Part of a small language model's weights.
Size: width 160, MLP 768 GELU.
Architecture: LayerNorm before each block, no position embeddings, biases, ALiBi.
Training: 155M tokens, 4857 steps.
Each number is 128 + 32 x the weight over its row's rms, rounded and kept within 0 to 255. Layers, rows and columns count from 0. Numbers have three digits each. The size before them is the row's rms in percent of the matrix's.

# layer 3 attention value, 160x160, rms 0.0533, rows 0-80, columns 80-159
125:129184227167120094168120098146123135099122143122130126114149112173079118061068168081115195100144112118142129157135113096086129209204209098141056169118127087199155086163138120156126076109125123133114168138117117115156091136125116090174075145
117:133099135129121106133144062123157140130129150160135130148135083126135139097105146142143145103127155106134114109130074126062124115116164118138050106140090141135113057117097174123101094126102152108102175128087082154135128146112130129139125108
122:096069103104078091149134111146196164124099150111123054140096125139117137083165118161130147140119116151128154080139147102103135126130154146133105110103133171110182153132114171089172097150127149152125136150221132133081102202181101073158152101
114:139093171142144082152146203117080179117118079110129093059144159090148041156136083125159106128143120144117093108137148122077175098077141064116104159074114093161122151160160073180155103140113120146133171078127149159097143119134137123091125150
113:170116116120088111110095143085117115114122100094152109129154087112154095145110114125126090179071179146135118121163186168150152175108166150143107136136095106160154106167124132188141144170115130084180153123104067158103164138143124166092186108
129:098204176098098221132125164178213194126094133134109130102134109120136096131105111213151113161093169165137143123088116119114065140137139078172116125123176088107144123115131135093080131147107186069156136165120149070123140105183152107097142109
117:150154144141117149134164144110083133101089116110095129131178123157140124102105152123154111124099125133156113120124126077140163146122126100103093149068156085160096140163108140150099131156096127095089190172092122069133161124147151085115144126
131:127147104153101121164127127143143097137153183140128133097138147135140134090179167173101118099065065133132129158107068110138125124093142130082113213114144170106157120153128108152102142153103095048055106170134130087146091112110093118097123132
118:170103148150127070097124098158159107158086131062146119142105123143120145170183090067116107123149126044096142083160163190127140119157162147142133120157176141116122103108088113148192181068154079093154118104143086130119159112137150152120065180
127:111065107151134150127115146129126044175126123072178117188138104051155130160117154110146112161097132084138122097153159149118165152109089111081137157136060103075145109164142101096104176133085110097146136175125170114137105117097093112141112175
129:129087087119131129156166081129112107117089124093109117098111171119194118128119122080098127092151110137132112063099116126125168089073181048136170103123106114097095162031118074140138148140158102087090177114171166115132134195122107077175105159
119:158145189111123143154099127112061169178100162122114122139146152110119145118140079141070169076145173112114136097095132113073133123105091145129111087108082153128073128159180192081091103121113185124103098154119153150164218100180145155142103116
113:120121104135151177102174140135134136065103133121171122162170108166139189169144121102087128108099148131117183140078156180140168093149154122143103073134061078131155113074135100141113100112099100113132143122146132106115170091096079143180093141
115:169131085106200090153086124097080075143108092163130085149114139151147126119133146105099108089184119139189071148091067068155134094128146115102080138071076154088099145114174144140154159095136123128100103143140100098072125173116107105171160161
139:106092175134128166185136110137140138140153161119177135129122128073128141133135127138109187041139127112140085130163210145093103106130139117107108116123142086137119150146152140115159174098160134184121103154144140104107167154155142083147150163
129:120130112081124056188120077154120118146132111122171134131099138153162114110119098095158114115118097144111127129093114088145131158185129169135143161117146130102159181032164118166103122156088136155150150060168158122102159167105084246149163105
135:108136051129113152133119102168121106124073124088157081105096111184131138149106126176180076066177143114120182164120069132147095153119087135168105131089157075144058137120139167090139110118143119161078185120144115162167102141137097139155161140
114:131083103148119190134102110142121150042154133153141116115134161115144088158116118099177115108133192125125146095118111152097140146094136099115108156141162124084122114096172067129138139072177099176096097121148159099126106138094106126065128122
129:162142098139127161114120133126073159140099126210137091083140100132128115124156131059153113080113144059131157183109142167115144084204123108152133081153152143122147052186097111099114179082192137096115114146109118108142121150121151079099134135
122:152120150113127111116116158114169096166111112070129100127141173125113137176048180153092206089114135092091068076121160130106097110115147115109137190090151189121132138143084091098152144098123179133111154151137159126158148164177149059121165157
119:052101105111104091145096147133100185110136116126123076147166121111158074172134039154140122090149159093115137131169121201180101159134105113103132078139079083092047123133112183161118122150137144121152130113111074113110183148168141149140125161
134:118104140140143109141110111080099103134130132117114121096133176126114092103137216150136129129141163132063076159111130143106141174150117136130124103139186149113132105226209132201164077148161106158107134128093179188093117142109116162119148132
129:140066084144088135145110138135139173092134186141107095121149120155116134081151165062136128141160111117161141173161127090091170108125089144106195108102126116137171148139062121113136086093121097114127120091145112076132080110150104115166124133
122:146154124119121168156129133132083047094134108178160098042136113133104111140175120128126141084098108148137151116183069107075146159140123088134110113219120097134109140135109130164158108153058099134157135097129182140102103135111108183149108131
108:096118095108102060128130119095156094150113122119127149156064131126128100091188151166173178146105130143152132157111106055145104112114199062152120148129118098099130102081104126146134100157111169170128143106118066073123121197225130100167148108
136:143130120175089087163154165200117129121081176105132127141119088105118091140171071139118139119105122162175137110149151095113125085091153143128139153120168058165144141138040139105109129162119143103148143115090145118130104114208132129136088102
119:104085150113104127146087171103035179167181164210101117114132074111120101161186143153167173135132147136146122127103136175119132123113095089104105145154168157071108157123143177088094146127139145110076133144094090115149118159127160117132087113
130:071144086145101148138147143133141173166152094161155126129126178147127157190126138123110122105175133149081140150125162220119108126109153118099112103200095168118114132131130100088136152074171093133107135130115147103130176160106126147138152129
123:138122170118170087165099095116100116140161147183157126076102151167134107147141168154094120126132134113159121141118095048125088088181135101111123122098140118171094130101122166196160130143116099064136202168104141129106080125094135122090103136
125:180161187115146080145114125134144133161163133166072096105129116132139067147099146123108101192159102150141064167087102122117171140137156092114175165120220152093121101128186128163132148102096139081088095099117141103143136112066128113100078145
134:151090126112156148088076168159149119103106069112129136124149143142140112117108122117130082189111119108083096093130154074125163125114118111132169110150169102128177099173222187051138184123094129176134145127158078160083100082168126124141128119
121:113130112135113132134147145128101165171060073158156165118142177141139160086133181135073120083173166166102159156122127158094140110101138207148085148173096134202166135174099102082128142136153101170164123129064125150132091138180142122088166081
092:171134138182109151143055151159145150211063113163109139089110084104125119147154088119140143178168161114147166139156197094106125127082138179140196138097173117100134120213103109107094135143107084055076122155106146133042118073176079128104144127
090:143069102108096120101111110168144127175140163145137120093155190132170198074145121112179080159159135121159159146105152175072115143154162147092116150071071096130084051126116097148156144157127128152147109141200041131142149103133131139122119120
094:103174019112093140134115109154142117127124038056156121119133129154155106140141071134144120133165130095107161197095150145117132177143152143090171083054144127157205090057114137138108117186109109099135181133141082117055180099130158134148164132
091:105073077164161128138104108069123080167078055169159117161118177161122148151131181062109126122151073165139153089131096108185144129115113063158131115122156097088162142099147107131123098125118142112075113131139061151143096136167107102100090134
096:097138137160125165146103122178107101095138104143104126167128135130119158087131153109046115146118121103090152127136059121125118148150134183105071146104152169119056143113112135141095147124164130139120165184144159104110191153140159146135041123
079:161076137167124122123091116136141170115174115089110086126138087056115176140081132167171128070062173131098055147102170166074130120108084125146099076150132113140129135161116145118161137122115144159142142132204107095030134149128115140151110114
084:130196172145151094145173121115136032097111140115182126113112105128161121186151111130092114109093093112222135134143129144091155137074171184158110101132152073103132095164141146075071161137137123101131124109121199181142158146096135122161064118
087:150139133132178159157145066116135104194108163116149141174124118144126139119145151137131123074139127186149117062108066095133105097131145155120165083097118180196144084099145113126095140118116129080120124119094136162136082183128102056124098092
084:143084121141097137148131179173202118114129118066160149160130144140117095130090122147081133139175132154122163117188184180128066148068120178137114204079144113177074147155139090150131106058130150171129155120144134147141216145114093130112139110
089:085158077122132164154149115139150069128118130165134140092144067126123132090147075151076173086061145124186177184115177098129127120138120099127110137125120109143177113102143194102100129127205161094131067155116151154110196112124150111099122118
088:159073140140175125113077158124096092090101147125169140120133096087181079094127109081131082135147120196128103082173144139136134137134071122133143132140137080137104142091175063161172160172145093151178120130094106135079083175125125195109098128
088:131090151152166071118117134093095130085135165115102131176126090116164189143086099120145146108100166090106129151101056155131100094094141157167109120090083092115198155114134112141114175110125069175172106106179158164111115163143115178084145115
088:119147144104114156157116105134148076110147140162119153146111118126131121122159143077100150136157052137077048077178114134201157100168221100144148178176131104115149124104148098148182104082114164120113100109175188059096145121107115102099154150
079:115193022130114101156165116116135072124121075143086139104112194126081112110177200130092097125126085178192089191135142107041141092105130088122102106244175133127108090122108148137121154155141104173145170093153134110115094104105156118142173120
086:101150213145152113120165160141035111118126131097120102080140147110125176075095107143133099118118179038121084095126123114106136099136154123134048152184142148135022134116151084113136121107136141138095087145134144151107111149121140187122163141
088:048155080122147147140158052170098080189126137157115109093124143100123091145177075143120128101076158182145124168128140078158158124095166133149129105150109210138125085118164105126088126160127143107107062105150163149106146149123105093134114138
090:117063125119144124096115144155147079094139048081107082120150102130165085118122069137104141114146109098154067146138097109055079109149116141124151146136097135135068160182128128092117093148144160121102102175129127118184158124141165153162104143
086:156095142130110161149116094110166115154164154163164157129123114120089125139105121173199141105158083144096136041081136172159130125093193113123136113124137076121104103084106089149129097106103128140142172123162150114158176106107125130146133137
084:118119069096098092173159173131101109241105127158123169128146149104087107172111073162130145102161149132163164097141144123074124134048096026121146110118085159133050134150176142144100133138105127133160111103117150120113163139140136099144122127
090:070099119122134142139101105104089170093123122109099088083138131101101098069180184079105144085165159113087161130121067176145132168143122104115115101174108198141088117073139101123141182120167148140074138147087136102173105108112115179192134142
081:193101175136136101125145117139133132128161185146100130159155116110118119083122127160072174141097154183124121114126111081150135060115095054139152191116145118099096152122115079162162095166094166178151088140143169151162166140111149088103098115
082:121135172114165121135142101149168182154160135095123123097123101087152063169164131077086135139040150169079134185086142163147154102114170159122092113169125198114081087134127095164113152164149106161147114126114169132146111134069138143114078134
078:143132115072120118110103176099062142154128136096213125083131173121201050165108180103122082178136090157120088092191172136086122099147108182115178128140067157110165107117141129135167151115120125127152126085130169113148087115150112130177153159
086:165132113127109076108119128086041130180151139113110111090135098085119148098069095154133137162070134132088165101160140122158150149143099097135138117103079068071114165139154183103145110150109177161126117120151120123148146104132084101150064126
096:056156074113117158150174113152063181126109123117184147147121133147141094116156130138105124102157068110106144082086111166177128113124154203136112097100080078123150147116094133114179159160160093118103151098121152140102126110125088178122128140
093:204106117135083104124140146111151082078127164108111099095154099137194136084117097210134105163141117083102059172123160180123141147175190169117134160083120095086182096137128130110083060144150164120078131113227144138155209117124148092118183112
095:092139076090109130132142183181154174123106120087144104111127148096077111084096138094153136133146090067072145131089123171111144142130104227131109118122122163162131159072129117137165090153113124134079125142181117104124165143135110148142128124
086:076123139092163124125091157128134127130076148128129138133113163130173138062164139169166131146154156122166191114075137186106092138129156100179097167126160153121114125153159091106141133059105187173097122153139131118114136138132084117159085114
086:158091168124176122160093137163110132042135174188158140036108138155087082091143158071119137109113087110134129099111124141078114078103088162136024125106173160154125130118138111135102125185159157111104135154077113152170100102147158154111123114
101:108139135147105114138100177133123141171153096216160163155118156149083143135108131116117135135110123174125160155149144068143092101131115131145100112089152174073114138155118113082148128117148116116108101133121082095190141118150150097098210131
090:120115141172151140156177072109159136149144132062110107157134064131148163121113079150113161071101195061144128165162163140169160114098145079110142074093113162134114131111126185174053148135126105093115089172160152148094177152100163116125092144
086:163154144141107123104090151125089122158107159164169114139090034119096159166102141077155127152097160108103167155166130153163117104119152121116094121234112143086047164097120135118174178155085103122159129130112127085167106144145112151097153149
090:121141097094145152104131136078140210109109124182147124071126183124126166071126139115160172174175180165104103147057109120101093147171143139162179124087142099066170125117171157154118165100111055134140110078177132140106052134117126163120130120
076:185128142174165118154096080098126076092110100151130127144122117122113128182140159046120061078102091112132110118124175125084112113166146190129083154117198152137120155141130084091170118156159118117158103103168113182076160128114133143096066113
076:174194139148106118141101167110115109097090172127125098055125138132138168088155182107178144175097075224170113140152163107075129140113108180126148084149104165126135118120130103188097152141143189151114171136159113145127137120147138080143077135
076:169063087152071137126098114118136100100157163137109109175135139145134186145118123130109118145155164091081043165160129114146095140117174208142181149141121087133133129142080133156126099144145121196170144129228098127141113135130108156132113146
081:135167043175114110129137140090147186169142105131084129137125121117166155124116146105116151140033178184171154147123163090122090138155144178127189103122141026091152106174138159165098124129118143079143123112181148126122142129116144122125046097
073:122073103131172112147122135110128074142108122150125094158121080133122072121076149140048202110134095142162140120161118125150147127104113139151128126195160034117100108117129108097092120064161171116135066107128139126128103092157132151150123173
074:147123113162154203139143104131163116103102118186150118121115085102098142149070095172152115159164145120095152134023153174087106121103126206123125089086108142117137152105157145119139163148102083130178148139205153114115114174130085165144147127
070:126135172150159120138158149101147137116145131116176105095122141112119140128114113064046202131178160118090050132110143110127155140145156141141117093097133189150236126131132159125094150170182150106151126074152093118147150111105143070132146132
070:158172094109104083120163130145109084143098123137101157151152058146119105140118079127101132144136079124149143081187101067159101136090119107115145111162126053133130206157099169087157113124123141163165073160099169181141138145129153117085098131
073:145107095179147090119142105169169084177132174183132114190129099137134082148134124123073087072127083088128050089157134181153142093086184111125099132139156048171119188152107152151139109122130169112163096099089139177129110050128109153111124144
076:189110183168144110135141141138140138114131173126121107172124070148135147088123169110167101131137210091129109106148154150090122090130129098129043135137154169104180117146146081177127194119084143137139153150117140104127094137175133158108086121
081:128122090112136139163084126145150121142121121196092115131107155091156102183123135112068085128167091074151148120196089188171132116133173196115145147170197152170066080134141135172097123115178125082161109123161117065150138063097151159110082135
068:082095094123120168122125156104129135148136111116168105112119094114109090092030082241087165152172198114128140154100126171150123179100108138146166124137099140076064118172144168121131109079082065174111033123134140130132077132151126102103109146
076:130090177054130167116113155122163174110124139143105147148129163117129178145112114079159151176143241152085156183119101111091094162134079116135137167152122201127137120101174113093099174157121025144145159143134131085122075141111146137126097117
075:085183135135103094148122133102041158175186130114143120113119118135158169119185167103127114120104152134133112109119158082112116183166110078117161094052085144102185082144112175161123119187149145133144136121104071106135123183133120048109185122
076:140177105103129131138121135145089074114108120110146128101114111129111114102125145069125116127125067110130157127134157130152126100151135064134148047130138095140075151066117154089150134118191091200106112109081111088144144148130137153148155140
069:176177099216068145061153113161171122139134151109123121176134056156139160138173133083081129134068142147181156130141170135102130112106196175117110109117076079130127179137080147083112129125172165167089126134110150149150131116133092173079155114